Weights of a small transformer language model.
Size: 13 layers, 11 heads of 64, MLP 1856 SwiGLU, 88.5M parameters.
Each number is 200 + 40 x the weight over its row's rms, rounded and kept within 0 to 999. Layers, rows and columns count from 0. The size before them is the row's rms in percent of the matrix's.

# layer 2 attention key, 704x704, rms 0.098, rows 633-703, columns 528-615
125,176,159,182,239,238,263,181,214,247,274,258,243,211,200,269,252,218,149,140,187,217,201,285,122,223,225,224,195,202,197,146,176,201,212,200,220,217,224,189,201,168,219,143,186,158,188,243,172,271,219,162,178,214,141,154,250,188,160,172,218,239,181,219,122,131,219,198,332,174,140,191,266,143,215,143,170,296,166,210,202,193,202,288,187,148,196,159,179
120,198,158,250,228,237,146,178,249,249,129,164,230,206,178,133,130,188,240,188,180,156,121,167,254,220,219,232,198,228,225,224,202,163,196,157,276,192,208,186,215,186,193,189,196,155,239,253,230,215,222,209,244,202,131,207,171,182,178,128,143,213,210,186,210,199,161,210,182,139,256,156,225,232,194,200,200,230,220,94,196,244,244,242,224,212,172,208,259
126,205,214,247,221,267,216,185,193,205,242,268,218,143,215,221,166,198,222,205,227,151,204,209,205,193,179,238,187,250,250,217,194,212,177,149,214,176,208,140,170,204,211,159,135,174,206,287,303,173,168,158,153,145,286,182,162,235,277,177,182,222,228,220,194,246,158,204,206,170,233,171,241,232,143,260,117,195,239,192,205,214,165,167,213,174,248,191,295
123,252,174,249,212,217,133,231,232,255,196,229,194,277,127,216,200,157,139,195,189,186,227,220,148,224,132,184,181,204,233,233,200,238,181,184,228,189,122,205,217,206,187,196,254,200,225,180,191,207,180,205,165,216,144,234,154,152,219,227,244,180,244,216,189,131,175,160,197,243,286,242,151,116,155,153,260,190,211,233,180,254,269,196,143,197,212,197,159
122,189,230,200,128,227,243,251,124,178,257,133,262,152,241,208,221,215,243,151,263,191,219,198,246,236,207,176,195,180,241,259,227,232,198,204,177,235,160,171,177,161,211,178,177,192,165,271,184,229,214,192,260,235,194,243,220,131,244,187,168,159,222,251,155,234,150,164,195,125,189,245,202,168,246,187,204,151,227,231,244,195,232,187,179,187,171,140,210
124,114,227,270,142,245,220,237,269,233,286,188,111,190,244,201,226,172,158,183,145,176,202,137,225,265,226,135,259,235,148,207,213,239,222,165,114,236,220,203,189,126,224,122,189,153,211,294,240,222,171,215,239,147,233,269,248,203,194,194,193,260,208,194,202,195,94,198,192,182,235,239,174,229,228,166,222,319,207,235,185,190,211,224,182,175,286,201,254
122,149,243,152,279,176,183,220,218,245,166,151,169,225,194,193,233,181,221,244,143,183,178,227,191,211,214,171,133,135,197,203,231,159,172,218,225,235,186,209,233,211,211,232,214,182,266,246,120,217,174,236,237,217,147,186,165,188,236,174,260,241,232,115,206,180,191,182,115,214,213,193,251,180,185,158,160,187,164,222,151,271,223,252,194,222,188,184,221
085,248,247,190,161,181,221,194,205,216,171,223,209,220,193,213,258,235,208,170,91,144,216,246,256,135,168,126,243,214,178,198,145,192,195,201,162,228,93,219,203,231,173,203,251,208,231,263,167,151,121,200,192,195,236,167,207,189,241,313,203,189,180,144,222,121,231,250,183,230,231,178,253,101,230,159,239,273,151,229,165,186,118,199,141,187,198,198,183
085,203,220,264,204,169,145,233,241,271,206,170,192,276,155,191,164,132,196,146,238,260,113,122,247,239,182,171,256,207,207,195,242,216,222,307,233,260,218,246,178,173,176,184,202,215,227,206,200,153,198,226,213,146,201,221,208,203,230,252,254,245,226,249,196,201,167,188,255,184,136,241,235,180,243,195,159,303,222,202,158,157,205,209,254,213,194,177,222
082,209,201,215,240,250,174,182,130,232,226,197,185,182,141,203,224,173,158,127,202,187,224,247,245,194,199,162,184,216,307,132,194,206,211,205,185,220,178,200,171,253,193,206,282,175,256,291,174,170,169,177,165,232,219,237,237,241,277,231,227,175,223,140,213,220,230,272,219,214,217,176,277,150,225,167,149,223,184,177,170,219,222,191,158,165,160,262,196
078,182,194,195,320,257,180,204,145,216,134,226,232,288,136,232,165,260,210,195,224,184,124,191,167,166,216,207,236,232,226,186,161,247,206,214,224,204,233,209,229,172,151,248,233,194,192,227,112,205,140,223,218,137,181,209,154,207,229,230,187,192,198,242,214,169,184,237,293,210,236,237,120,203,169,163,224,162,178,233,138,174,115,150,157,220,135,244,182
083,203,197,187,238,263,207,157,237,175,225,248,154,187,131,258,285,142,216,225,205,230,192,233,175,197,218,182,296,162,204,249,186,255,216,241,138,192,198,225,187,201,167,172,221,236,155,200,155,238,249,221,138,140,181,261,226,205,217,208,177,213,204,179,138,216,179,152,168,207,178,144,120,267,199,246,176,226,208,199,158,224,158,205,194,202,177,173,147
080,208,265,212,160,212,225,183,233,195,204,146,194,264,173,215,262,246,185,169,195,203,175,232,151,143,179,168,246,196,191,160,148,225,242,210,191,154,194,152,297,205,222,168,211,206,172,263,180,168,266,150,176,175,154,158,175,260,227,107,241,182,163,113,212,189,213,232,250,269,146,140,196,237,230,244,167,141,195,230,141,224,144,170,225,140,251,187,288
084,278,171,161,202,218,251,146,147,189,231,155,195,157,262,140,219,232,243,183,197,260,194,172,194,235,195,219,176,185,237,266,222,152,186,239,227,199,202,160,215,199,256,249,188,136,172,153,239,182,223,161,225,178,177,149,170,106,148,171,172,161,238,245,160,220,219,146,137,154,212,185,150,227,243,198,230,185,161,176,202,177,208,182,213,209,214,199,176
079,186,187,239,203,202,164,243,169,195,192,186,217,216,268,146,174,131,236,173,179,223,256,288,231,162,215,204,228,181,210,174,185,201,218,217,210,195,182,200,226,214,218,161,183,160,233,273,191,267,207,198,174,144,191,231,264,236,223,206,206,192,234,112,275,133,215,102,243,214,232,132,190,93,237,214,179,230,232,183,139,273,231,204,161,215,254,183,157
084,246,282,279,217,176,161,204,199,260,193,202,173,208,170,142,186,172,128,113,256,219,173,167,134,203,227,207,228,219,217,231,159,227,230,147,187,250,271,207,203,218,214,172,230,199,199,168,230,177,233,190,247,196,196,135,219,243,182,154,196,215,110,195,215,211,138,145,214,150,228,237,213,244,207,204,164,280,191,208,246,229,177,185,254,165,196,174,157
092,159,201,193,193,202,234,250,179,243,146,156,188,266,310,203,225,213,260,194,180,181,202,235,273,177,251,213,174,219,325,164,213,158,145,183,170,208,104,194,105,264,212,223,219,230,156,209,262,115,146,177,161,230,153,112,201,173,160,124,121,237,174,225,167,128,216,181,176,270,215,195,157,152,231,208,212,192,253,177,225,219,182,205,153,213,262,162,220
086,226,238,255,204,156,207,138,218,252,260,142,192,186,221,199,231,207,311,240,138,190,167,139,198,144,208,188,188,178,192,207,188,186,238,231,146,108,211,241,255,251,139,165,153,230,231,201,228,191,197,224,219,235,246,230,171,151,151,273,162,206,197,224,192,112,195,180,190,138,234,199,205,247,197,216,227,190,234,169,227,201,221,237,303,203,254,185,128
083,284,273,196,152,244,172,155,249,181,170,246,175,248,198,141,200,163,158,181,196,179,229,115,216,197,175,176,169,228,182,282,206,309,109,229,246,199,166,233,179,195,184,223,110,204,225,132,260,206,198,184,222,181,160,114,243,134,229,237,211,187,197,213,204,206,245,210,175,181,230,216,256,117,184,197,124,154,179,200,193,183,232,171,300,85,222,240,163
083,227,186,165,154,284,271,202,161,226,175,148,194,177,288,183,264,227,226,283,175,210,177,163,276,169,165,247,189,129,170,220,196,163,220,218,179,142,151,165,165,182,184,141,241,220,187,187,218,222,247,223,186,165,119,129,186,98,227,196,124,154,249,206,216,186,149,175,139,168,172,171,174,224,142,186,162,199,161,196,258,241,190,177,195,221,114,285,244
087,227,256,239,152,164,186,180,230,197,222,120,189,244,212,166,162,103,206,186,168,201,226,303,224,238,243,144,161,214,222,168,145,185,328,162,210,155,218,196,213,157,239,247,184,185,158,283,108,185,173,127,237,205,175,161,192,119,208,244,200,200,242,184,197,188,183,211,229,199,193,193,226,224,279,242,228,217,153,241,109,186,262,128,211,145,127,159,191
088,185,209,208,206,232,249,163,228,179,207,260,182,209,161,226,217,167,200,177,208,232,228,221,151,193,190,183,175,212,142,135,186,244,146,227,131,295,189,198,158,324,189,230,196,191,286,237,188,251,179,231,183,215,203,231,214,211,202,209,210,206,170,110,260,255,229,215,270,190,197,160,160,165,251,107,195,192,240,175,212,167,181,265,220,174,210,132,231
089,187,176,195,227,218,200,235,217,172,204,249,227,156,172,204,160,180,206,223,167,170,147,212,121,187,128,177,213,213,198,175,208,214,185,183,192,203,160,172,169,188,199,206,188,245,216,106,166,188,267,190,232,206,109,170,198,182,241,156,226,158,188,206,158,175,206,158,281,216,288,181,151,245,186,226,209,195,244,185,219,213,142,231,198,220,205,210,198
091,214,225,100,133,237,201,188,243,251,256,202,132,219,224,139,263,256,261,187,234,208,212,244,154,169,274,188,165,240,176,215,177,214,156,199,194,231,209,270,180,175,151,222,195,121,169,169,231,193,206,233,197,197,251,238,246,244,169,185,145,205,209,139,224,224,222,178,200,204,205,176,199,159,152,168,260,193,195,158,261,161,211,223,294,211,116,214,176
091,156,251,160,256,265,263,274,218,229,237,270,201,164,159,123,159,199,205,254,203,209,200,274,151,210,147,238,245,199,209,203,192,165,155,217,185,148,182,196,157,265,190,239,259,207,188,187,214,229,229,188,199,285,180,208,195,162,168,220,170,147,190,152,225,276,220,211,240,257,233,296,190,175,193,198,180,151,212,170,200,197,236,161,261,283,164,228,167
093,195,254,225,209,183,217,201,177,217,168,180,262,135,194,185,261,251,236,241,209,209,167,98,199,216,205,217,240,167,277,179,200,160,149,268,256,159,262,136,115,246,199,166,231,176,193,214,198,208,203,230,201,244,150,159,230,200,178,281,183,142,189,279,154,197,208,236,192,190,130,198,158,207,141,240,203,195,178,226,260,164,200,150,181,192,262,184,223
089,226,206,180,228,176,181,159,275,234,197,147,164,201,159,213,214,207,240,202,273,194,178,138,247,212,190,176,202,254,241,165,214,289,190,199,242,180,140,203,233,266,236,221,180,166,165,215,234,215,218,214,230,205,218,190,224,226,180,266,196,182,227,234,211,218,163,119,237,178,230,190,181,198,190,168,203,338,162,221,247,273,298,242,180,170,132,242,221
096,213,259,184,205,151,224,253,138,139,202,248,189,183,142,238,208,178,163,263,223,203,178,162,207,241,236,190,225,166,165,251,280,215,137,161,227,214,204,208,182,150,149,206,181,201,187,120,148,205,195,262,219,209,197,241,234,198,248,187,214,260,188,156,201,241,226,215,240,232,193,247,226,247,149,182,191,226,197,179,252,153,185,254,187,210,194,254,165
094,233,244,269,197,222,191,217,198,201,271,212,259,251,190,169,209,158,262,134,269,193,150,158,144,194,187,168,258,260,175,224,221,202,237,227,169,228,215,239,197,167,195,153,151,233,212,144,193,217,199,291,217,142,213,188,242,195,168,159,279,163,182,229,166,217,202,188,175,185,196,184,226,298,125,205,181,192,180,196,152,168,196,130,240,237,244,179,256
091,201,184,177,154,156,171,191,120,262,188,193,179,163,233,153,221,171,259,188,195,195,151,206,225,214,249,167,177,158,222,164,274,226,160,261,224,163,194,182,186,244,245,279,160,235,194,218,185,218,223,241,197,147,171,177,195,201,242,234,199,205,212,222,220,175,180,245,128,121,111,173,204,251,189,228,218,256,206,193,226,240,193,219,228,203,221,226,157
094,258,134,216,165,200,238,227,242,205,243,215,244,207,207,212,200,202,215,231,220,178,165,160,223,187,230,143,173,168,237,205,215,198,227,160,220,146,195,169,144,120,161,213,160,204,205,131,204,190,144,188,177,216,158,154,222,172,175,201,180,150,150,222,108,201,154,244,133,125,126,135,192,200,143,236,316,205,208,285,195,179,189,225,210,219,241,280,226
099,168,222,177,169,178,202,218,238,185,145,260,222,242,239,231,188,191,153,258,209,131,142,208,204,196,156,232,155,231,212,240,205,228,189,134,203,132,115,197,164,184,203,197,172,219,197,86,260,207,286,132,208,152,222,198,208,258,111,227,222,223,273,224,175,190,217,266,221,247,174,224,228,200,161,183,166,199,231,246,234,238,194,209,149,197,268,227,180
102,165,171,204,238,183,232,221,158,191,238,229,197,239,292,227,241,198,181,84,193,143,276,249,215,218,205,167,209,233,279,229,202,143,242,226,231,189,231,201,209,225,188,216,211,194,198,214,214,283,188,170,155,269,167,204,164,147,166,176,228,179,188,228,210,199,156,122,195,202,149,186,194,205,197,192,187,117,151,232,192,218,134,205,206,277,208,194,182
096,122,224,244,175,201,209,132,237,260,263,226,172,172,165,259,170,236,202,160,227,214,173,257,206,181,230,246,198,258,263,216,213,254,141,166,240,189,201,184,218,197,159,246,195,114,233,207,209,240,213,173,202,180,133,222,208,154,150,270,173,218,146,237,208,185,203,139,227,221,205,262,243,212,241,157,230,180,233,235,197,202,217,194,160,151,210,189,175
098,173,244,278,187,268,204,153,227,234,161,241,157,231,185,157,225,189,221,186,194,245,157,290,177,222,244,181,199,211,210,197,189,261,186,199,206,147,198,293,208,289,214,213,256,149,200,217,144,186,198,222,167,249,211,239,201,188,198,225,162,93,179,173,207,134,185,193,218,240,148,272,150,221,152,250,161,195,288,183,173,193,189,291,154,228,141,235,133
094,150,243,233,219,214,191,222,260,138,154,192,155,216,205,183,252,170,209,251,166,277,211,248,242,135,155,115,186,156,146,149,180,141,175,141,153,192,173,183,243,110,185,160,217,134,171,155,255,102,311,182,199,217,209,195,218,223,204,191,259,266,167,169,224,222,195,100,214,202,214,181,221,246,131,226,178,164,163,304,120,230,111,157,179,213,243,161,190
100,226,149,218,250,134,228,230,220,161,204,169,289,270,187,227,170,220,160,202,173,226,106,137,195,186,160,239,212,115,212,203,229,209,214,210,191,201,222,139,256,121,233,193,216,229,168,182,153,170,114,243,272,168,252,212,199,210,235,228,131,216,182,235,203,285,179,200,176,133,177,245,247,165,176,236,180,237,82,229,214,217,219,207,241,119,208,201,221
097,241,171,152,220,131,240,207,152,205,212,238,176,254,108,264,187,228,205,173,216,183,262,181,209,150,252,188,191,186,271,173,207,188,154,217,178,206,288,192,191,175,250,230,180,243,169,201,198,172,246,212,199,176,161,186,197,245,160,197,223,243,173,155,234,193,217,185,280,175,188,197,218,173,211,173,213,260,183,218,151,183,192,133,222,205,210,249,254
094,302,211,199,190,142,170,195,137,230,184,228,194,182,212,221,136,289,191,194,207,206,200,193,168,279,205,160,236,189,191,218,188,226,261,199,222,211,168,229,176,229,171,156,189,214,219,140,249,152,223,189,145,162,232,222,206,189,151,243,182,221,198,212,205,185,198,233,196,251,162,215,136,264,209,236,217,191,283,158,144,177,218,264,209,306,137,150,278
101,176,228,146,177,240,183,270,266,294,223,162,262,117,189,212,205,183,206,227,156,144,195,191,185,248,190,253,238,214,184,183,252,207,214,230,193,117,135,213,265,212,212,162,210,205,222,192,177,247,179,183,96,165,253,230,173,180,254,256,178,148,238,122,118,177,155,249,111,199,146,131,260,179,289,193,155,191,176,214,198,189,181,243,184,166,190,212,234
101,204,170,170,296,222,165,208,311,213,143,206,235,172,213,208,191,239,226,190,226,189,154,262,176,233,152,198,190,246,266,212,185,152,291,213,195,138,264,212,172,140,171,197,203,267,210,230,230,200,216,100,191,235,150,224,253,197,198,209,247,171,194,194,239,263,192,236,196,194,278,215,242,213,164,196,198,175,222,194,251,200,260,205,125,235,192,205,197
105,202,204,262,211,118,236,209,139,226,183,246,160,191,213,143,103,275,195,251,256,136,117,234,239,174,148,218,257,199,208,204,181,175,180,252,187,186,206,200,201,252,163,273,276,235,230,224,203,152,172,146,259,252,210,257,201,213,182,228,221,173,252,268,107,181,201,258,176,177,233,186,233,288,247,168,195,247,207,221,283,181,158,197,177,210,180,208,246
099,228,208,227,225,172,257,238,256,226,231,66,209,287,122,174,202,98,258,230,272,242,171,153,195,178,195,190,251,208,165,205,187,201,149,204,190,196,211,202,219,200,184,218,199,145,196,160,264,214,181,188,199,237,156,197,155,199,146,175,214,208,182,150,161,205,164,255,209,172,179,284,190,156,171,147,159,218,126,261,241,221,181,160,225,158,184,206,257
100,281,223,190,225,222,159,212,147,283,187,154,201,185,207,163,180,131,107,252,179,171,218,182,188,194,174,203,241,181,121,221,241,235,188,199,208,188,306,135,162,245,174,165,193,152,227,144,148,230,213,175,199,202,209,141,259,200,184,206,189,238,170,249,243,291,136,207,228,174,198,196,199,180,135,237,207,186,174,181,241,160,179,112,223,174,211,193,112
099,128,255,229,204,253,296,143,207,192,195,173,161,293,235,103,242,198,116,200,207,266,142,215,174,124,220,237,168,253,138,210,212,143,203,161,200,238,203,197,220,195,279,261,176,210,139,215,167,140,192,207,166,122,183,210,250,133,120,204,242,174,166,194,297,227,179,172,185,162,269,152,184,164,150,143,234,220,196,137,169,197,236,274,233,179,189,152,177
109,224,191,178,190,238,199,197,278,266,225,168,244,265,238,180,126,195,195,236,192,199,150,148,180,226,227,155,210,147,161,259,161,235,258,167,259,253,202,219,176,198,219,228,198,181,246,198,241,213,266,253,326,234,207,261,138,211,202,235,158,195,218,199,231,218,146,166,215,204,199,205,157,201,185,159,189,221,221,225,257,165,262,190,172,207,254,231,135
106,251,231,203,100,215,218,243,262,242,202,191,173,201,194,251,243,185,179,197,183,173,195,138,185,257,202,269,156,157,155,202,180,180,164,256,278,188,245,210,256,136,223,250,183,211,302,242,157,99,221,200,201,144,212,270,208,238,214,244,238,151,215,222,137,274,226,258,189,236,188,210,232,197,191,151,202,223,161,191,58,221,169,230,210,189,198,208,231
107,126,165,178,131,178,164,111,216,205,280,293,173,235,157,209,206,231,209,293,200,251,256,213,166,161,185,230,212,253,190,247,200,236,128,175,173,300,227,293,205,147,218,168,175,210,192,180,162,232,217,159,198,234,188,222,204,163,141,241,145,222,183,227,261,120,157,136,217,180,172,200,251,178,181,174,261,175,191,217,243,216,235,190,181,186,179,169,168
111,176,167,155,184,341,260,169,208,208,290,261,192,203,195,262,196,188,264,103,213,203,200,139,203,278,168,201,199,241,174,139,193,179,211,246,255,159,164,248,190,189,216,229,216,147,201,175,166,245,223,228,209,161,230,289,190,232,212,229,211,226,118,132,214,206,225,126,277,238,156,188,144,175,130,173,131,160,140,190,208,276,167,134,229,184,255,212,162
111,206,232,173,220,212,149,227,244,207,139,321,143,169,214,264,215,229,202,210,127,228,223,155,194,235,216,200,257,181,209,215,119,197,222,233,252,252,245,162,157,159,176,196,236,164,154,198,178,182,202,202,227,299,163,258,212,196,186,242,193,186,196,237,237,251,172,186,238,185,208,155,203,227,177,230,229,174,130,184,249,167,157,188,266,206,202,180,204
108,227,230,157,211,217,155,186,232,196,171,236,247,153,170,221,221,200,301,195,185,166,178,131,128,187,235,215,212,167,206,163,181,147,218,225,222,213,204,170,166,120,104,207,164,169,232,204,175,261,252,224,296,194,202,274,189,203,181,151,219,225,235,235,243,256,136,204,114,263,161,208,150,256,204,221,217,131,218,213,238,176,220,213,111,142,161,180,204
109,153,237,202,314,178,179,98,261,174,171,178,154,134,188,112,179,196,136,176,184,155,246,181,162,243,242,162,173,234,181,180,285,172,193,147,194,188,204,270,270,192,231,292,182,249,178,179,251,211,148,208,178,212,228,241,154,159,173,227,168,212,207,212,222,172,225,263,187,162,258,226,157,175,226,279,227,254,233,156,206,227,241,205,237,178,194,187,198
110,206,189,182,222,206,205,199,158,140,217,231,140,215,198,177,191,232,214,225,169,255,282,261,130,158,224,199,201,234,149,218,214,218,184,220,246,159,233,243,129,149,211,244,189,221,211,261,235,203,192,227,218,236,169,130,197,178,239,165,236,184,197,202,118,227,187,182,152,217,125,249,175,234,230,247,202,193,196,188,236,207,202,216,193,197,141,194,161
112,189,214,239,185,193,192,266,190,240,189,144,253,128,251,216,174,229,181,191,177,139,214,110,246,201,223,204,142,192,167,169,232,221,268,173,172,195,223,177,184,211,181,222,170,171,131,236,221,188,186,222,287,260,155,216,217,136,171,168,251,189,147,234,234,218,173,241,186,224,225,223,211,171,185,187,227,250,202,187,211,144,171,182,222,185,160,209,229
113,212,208,167,207,130,202,187,212,249,235,197,175,214,217,202,190,149,285,224,183,171,199,237,241,104,222,232,143,156,174,202,200,167,183,243,219,230,214,188,142,233,199,175,88,230,156,139,175,259,193,173,241,242,189,190,267,272,243,219,171,234,182,177,269,191,211,256,190,237,215,214,126,203,247,200,188,206,194,211,195,191,189,225,162,201,166,169,226
112,208,174,199,280,229,168,192,186,208,264,216,203,228,188,304,230,220,220,178,185,188,225,191,237,156,171,245,214,216,207,180,178,184,218,239,229,158,268,156,176,191,181,221,141,211,121,238,213,209,210,238,191,200,206,171,222,240,196,237,203,241,157,205,192,259,201,226,201,153,228,174,237,203,179,213,179,219,211,201,193,145,330,225,232,244,195,181,237
119,197,220,265,173,190,171,177,188,264,145,249,173,220,251,171,188,143,213,200,203,183,198,247,197,152,163,184,57,183,279,167,213,154,214,263,159,210,138,152,136,167,183,204,224,190,197,183,282,200,197,209,219,255,164,240,185,196,176,174,136,170,264,123,200,224,126,232,141,159,204,230,207,236,177,199,184,186,187,214,185,205,247,207,220,262,194,227,227
113,186,228,234,123,208,211,254,197,177,159,225,178,154,135,187,196,163,104,141,199,131,289,278,238,215,224,148,161,198,193,176,235,220,173,139,207,110,201,218,203,268,219,176,181,161,221,201,171,170,247,140,237,207,217,228,174,149,173,175,254,194,234,175,141,147,197,241,234,172,195,164,305,174,177,231,165,191,238,240,270,113,190,216,193,171,223,228,248
114,265,208,207,131,234,199,191,171,163,88,180,103,225,231,207,196,140,228,187,244,190,212,279,214,210,235,236,199,220,161,204,236,197,194,191,174,182,183,184,173,161,69,163,191,167,198,159,204,198,238,168,247,176,210,232,233,168,113,203,214,230,216,198,236,198,147,251,136,168,205,183,268,203,138,160,231,182,284,99,194,158,192,167,203,245,148,246,216
109,220,200,217,300,180,111,169,246,180,39,197,152,104,231,188,197,167,228,207,96,165,278,194,167,163,168,143,269,245,207,176,131,183,226,213,194,304,133,169,224,240,186,202,203,166,219,193,169,221,232,199,187,212,189,238,144,191,176,147,257,185,238,226,171,163,271,186,241,162,214,248,247,180,211,168,191,172,195,160,118,194,206,223,199,203,208,209,199
117,113,232,180,155,218,227,234,247,270,149,215,198,220,195,142,212,244,212,195,201,219,226,181,163,247,162,252,263,165,206,201,215,252,143,148,153,266,194,218,256,153,215,169,214,172,177,241,158,201,207,234,207,255,215,238,242,179,161,210,220,167,171,235,148,184,247,174,277,201,196,195,195,209,111,230,211,151,148,212,240,189,212,183,208,188,158,201,154
124,235,189,189,204,176,198,220,150,177,232,196,84,80,160,188,235,162,180,182,220,189,192,160,189,218,212,175,188,174,173,136,178,164,146,212,179,177,171,205,269,152,202,202,168,183,232,221,243,217,162,202,219,194,183,243,124,172,200,213,185,200,254,187,183,197,237,156,167,223,241,158,179,159,201,212,185,166,245,139,170,191,196,284,231,133,191,166,215
115,239,135,213,180,221,180,237,262,191,177,194,201,99,111,221,262,139,166,177,185,198,202,178,135,195,190,251,220,207,171,237,191,174,228,159,180,247,276,200,144,172,146,211,195,201,270,197,176,151,215,167,218,190,255,211,168,201,280,177,226,139,194,257,197,213,138,193,161,241,218,207,174,189,215,201,201,238,247,158,213,204,222,226,202,176,151,239,265
122,161,252,184,224,223,245,272,195,105,175,285,139,195,203,128,212,200,179,241,120,147,183,204,157,228,172,99,186,232,191,135,194,237,182,230,244,244,156,205,168,241,221,147,150,183,240,248,197,157,241,216,175,199,150,189,181,220,190,185,118,155,219,208,233,180,216,266,92,226,178,174,193,196,199,238,160,247,105,159,194,244,175,194,185,146,179,205,137
121,196,195,198,179,190,190,181,230,235,191,136,170,255,196,181,191,166,226,205,164,208,215,193,173,221,259,182,125,230,209,177,139,178,252,198,245,255,156,185,229,302,188,249,203,227,146,177,147,194,243,218,120,289,200,195,164,171,155,120,165,112,227,218,149,210,227,73,230,202,224,274,221,173,154,139,212,211,129,223,142,310,232,184,181,245,194,174,150
116,202,194,185,180,214,200,198,208,232,206,189,233,235,169,238,272,207,206,218,250,191,226,241,194,148,209,179,202,193,182,176,172,244,185,221,161,181,181,233,271,181,159,240,207,168,239,218,266,159,102,147,196,142,148,139,181,266,249,167,234,159,225,157,178,192,196,186,174,194,220,168,200,158,207,191,174,215,185,201,191,267,180,215,191,141,156,240,202
116,192,197,242,197,162,189,179,152,153,265,268,202,179,179,178,179,165,150,195,197,219,210,165,206,166,190,133,241,247,176,136,247,161,205,205,217,247,172,153,186,143,254,239,177,204,223,136,189,178,172,150,140,212,165,229,243,163,173,266,234,127,153,158,197,205,244,202,203,180,234,127,142,176,187,228,247,161,244,203,188,267,165,205,162,173,163,239,231
113,138,173,164,241,293,211,201,248,174,229,161,181,246,234,185,264,190,189,182,150,163,136,216,247,231,221,259,199,173,229,190,231,195,229,133,230,142,193,235,143,210,237,240,158,146,239,244,280,220,208,209,160,227,187,127,153,262,215,216,148,164,283,209,167,174,202,176,169,232,128,184,260,136,232,224,191,225,237,167,237,225,167,245,169,218,169,213,263
122,247,190,150,219,234,160,191,266,226,164,224,194,198,154,201,181,162,252,223,122,192,205,248,112,194,203,261,152,203,239,197,173,204,234,222,198,249,289,187,241,176,300,178,233,157,203,183,184,182,176,247,186,120,214,174,219,251,183,160,223,235,211,197,173,304,152,303,242,265,205,147,200,231,237,156,219,265,109,198,160,217,174,218,257,158,159,219,145
118,235,328,182,173,273,308,179,228,220,197,200,234,191,195,154,127,155,194,184,215,245,152,238,247,203,169,142,205,218,263,167,263,216,155,203,250,294,248,263,189,135,210,233,185,271,166,175,251,244,173,213,246,227,217,184,152,168,207,164,252,236,170,170,199,180,163,220,158,181,248,222,264,222,208,153,190,118,203,203,192,251,189,275,258,221,172,166,109
115,232,151,211,220,216,177,166,166,187,263,169,222,205,233,179,192,191,114,106,158,141,201,248,193,215,160,198,205,234,234,244,124,213,220,221,282,248,135,207,196,239,191,142,178,239,298,197,200,223,212,145,190,183,120,200,214,155,229,272,268,187,225,144,288,200,198,135,220,113,148,164,177,228,201,110,230,207,138,244,124,151,310,179,210,176,189,206,190